Each number is 50 + 10 x the weight over the matrix's rms, rounded and kept within 0 to 99. Layers, rows and columns count from 0.

# k: layer 6 attention key, 128x64, rms 0.116, rows 88-95, columns 0-63
# q: layer 6 attention query, 128x64, rms 0.11, rows 89-95, columns 0-63
# v: layer 6 attention value, 128x64, rms 0.0931, rows 64-66, columns 0-63
# o: layer 6 attention output (transposed), 128x64, rms 0.0791, rows 64-66, columns 0-63
k88:39 38 37 51 46 65 52 52 61 46 54 52 55 33 47 44 31 51 42 52 27 49 50 42 53 25 41 43 44 66 47 42 55 49 54 60 39 56 54 43 60 35 37 53 54 30 53 57 54 47 55 48 44 55 50 58 50 62 49 58 55 57 69 63
q89:40 40 44 66 46 58 39 61 51 56 53 64 38 50 49 50 56 32 62 56 62 56 38 51 42 53 55 62 49 44 53 50 40 47 41 54 48 54 24 53 51 56 60 56 61 39 57 56 37 53 54 33 52 36 42 29 65 74 52 43 55 40 44 38
k89:50 41 59 44 35 47 41 62 58 57 44 38 77 51 37 52 55 62 52 46 61 44 45 41 51 56 50 44 60 62 59 48 43 41 64 40 50 38 54 50 55 43 52 35 61 50 47 52 34 61 45 64 52 62 40 47 60 48 58 58 61 48 51 17
q90:38 53 58 53 48 53 30 45 42 37 53 44 49 45 58 48 54 52 48 60 52 46 61 59 32 44 52 41 61 59 38 58 34 52 39 57 50 65 60 54 57 49 30 41 59 41 54 55 63 48 34 56 55 41 61 32 48 56 65 46 36 40 44 62
k90:36 52 54 51 57 63 63 41 53 51 55 58 62 54 60 48 39 58 44 50 39 47 47 50 48 52 53 58 56 66 56 47 46 44 58 52 56 36 47 40 34 32 49 47 64 67 51 43 57 55 56 73 52 28 52 54 33 26 66 57 58 54 56 46
q91:51 44 55 59 49 54 51 43 47 62 51 48 46 63 58 51 42 29 48 41 41 55 56 52 42 66 54 66 67 56 35 39 51 52 76 61 36 57 51 55 44 58 56 52 40 45 46 69 41 50 36 62 25 44 41 35 67 41 58 32 46 48 37 57
k91:71 57 55 37 45 46 41 50 45 60 54 39 45 50 52 60 40 47 45 36 26 42 46 54 45 26 60 47 44 54 49 53 61 61 61 51 41 49 49 51 46 50 60 51 59 51 53 65 61 45 64 44 41 42 50 21 69 36 61 49 41 46 57 51
q92:54 54 44 44 50 49 50 43 56 44 64 47 47 65 40 44 54 46 58 36 47 48 40 44 44 42 27 55 57 28 41 41 47 42 34 49 54 62 54 64 52 59 35 57 49 55 40 50 33 62 66 72 70 43 55 56 43 37 47 49 55 41 55 51
k92:48 47 32 48 62 39 66 36 54 49 42 51 61 38 42 45 67 49 51 40 53 42 38 57 50 38 46 47 42 29 51 55 51 42 33 52 40 37 44 50 46 42 59 48 47 61 42 56 70 57 57 57 38 47 43 59 41 59 54 69 64 51 52 32
q93:47 50 49 46 38 43 59 48 46 66 50 38 71 30 64 45 42 35 49 50 63 61 40 44 49 43 69 43 42 41 62 44 52 52 50 37 61 40 46 50 48 69 54 39 47 36 28 58 53 45 59 41 62 66 64 32 45 45 52 56 50 57 34 34
k93:36 59 61 44 56 49 72 57 52 64 55 38 53 54 59 66 47 50 53 46 45 52 44 48 50 52 52 32 55 51 46 40 50 55 50 33 55 49 58 45 32 51 64 51 32 28 62 46 46 35 57 50 47 60 58 54 57 60 47 42 70 65 41 47
q94:35 63 51 43 50 62 45 55 64 54 34 54 56 61 35 64 41 43 46 17 53 50 41 47 46 48 34 40 58 65 55 47 37 68 49 43 51 54 70 59 59 46 55 39 48 48 61 41 40 52 37 32 64 53 55 57 47 62 54 42 40 42 63 30
k94:65 62 51 51 44 42 50 59 72 58 41 55 58 59 40 53 58 52 50 68 59 53 51 45 63 44 46 40 41 51 41 52 47 42 54 68 70 48 40 49 36 44 43 48 48 50 47 61 32 44 47 55 46 42 63 32 58 46 46 57 44 49 44 46
q95:41 35 36 39 50 49 66 54 56 39 50 65 56 57 51 44 39 49 53 47 47 48 46 44 38 32 70 60 33 61 48 34 50 51 66 63 44 60 48 43 46 34 40 44 33 48 43 40 51 76 58 57 61 50 52 44 52 54 53 55 69 64 57 46
k95:61 69 37 65 67 41 60 61 50 57 37 47 52 60 39 47 39 60 54 38 62 43 49 67 52 64 59 41 55 54 63 47 47 48 51 38 34 42 46 55 60 58 41 45 43 39 49 53 40 58 56 39 45 46 47 49 45 65 56 44 48 53 50 55
v64:61 51 41 60 45 52 53 45 55 44 49 47 68 54 44 51 42 54 58 61 42 54 61 68 44 69 56 64 44 46 43 34 59 52 42 60 60 32 37 30 64 32 50 45 45 49 42 36 44 42 51 50 52 66 46 63 57 40 69 55 55 43 47 48
o64:62 55 43 51 49 48 57 46 43 56 69 72 49 64 49 46 67 52 46 58 48 45 49 38 39 53 54 60 36 43 54 46 44 60 56 55 47 44 44 54 42 57 47 54 57 33 53 43 61 44 33 40 42 44 41 48 55 52 62 49 55 27 55 44
v65:33 46 46 56 62 58 56 50 42 59 54 47 46 45 42 49 51 39 44 52 42 60 57 56 51 61 27 47 48 40 45 45 44 38 62 68 41 56 53 53 68 46 38 70 42 50 46 57 53 55 36 60 38 46 63 40 63 52 37 53 51 70 51 69
o65:44 42 35 72 29 40 35 64 45 50 46 57 61 46 47 43 64 49 65 30 49 50 50 62 55 56 46 51 57 44 52 56 40 37 36 56 55 42 39 65 57 51 47 47 48 53 43 52 38 58 54 63 34 47 37 61 55 54 52 39 55 60 55 59
v66:58 58 45 44 56 26 51 41 22 42 39 54 54 41 48 64 60 55 57 53 45 43 42 51 56 61 69 61 51 48 30 54 29 49 56 46 24 71 48 37 52 45 52 50 37 61 46 57 50 46 39 45 42 40 41 58 66 44 74 45 57 25 46 25
o66:26 58 49 50 50 40 50 25 39 59 63 56 56 39 51 47 63 23 19 52 50 50 69 62 52 32 37 24 35 62 60 41 56 69 70 59 56 51 51 50 48 65 25 56 59 36 56 59 48 55 48 59 50 74 43 63 47 62 60 38 47 45 63 50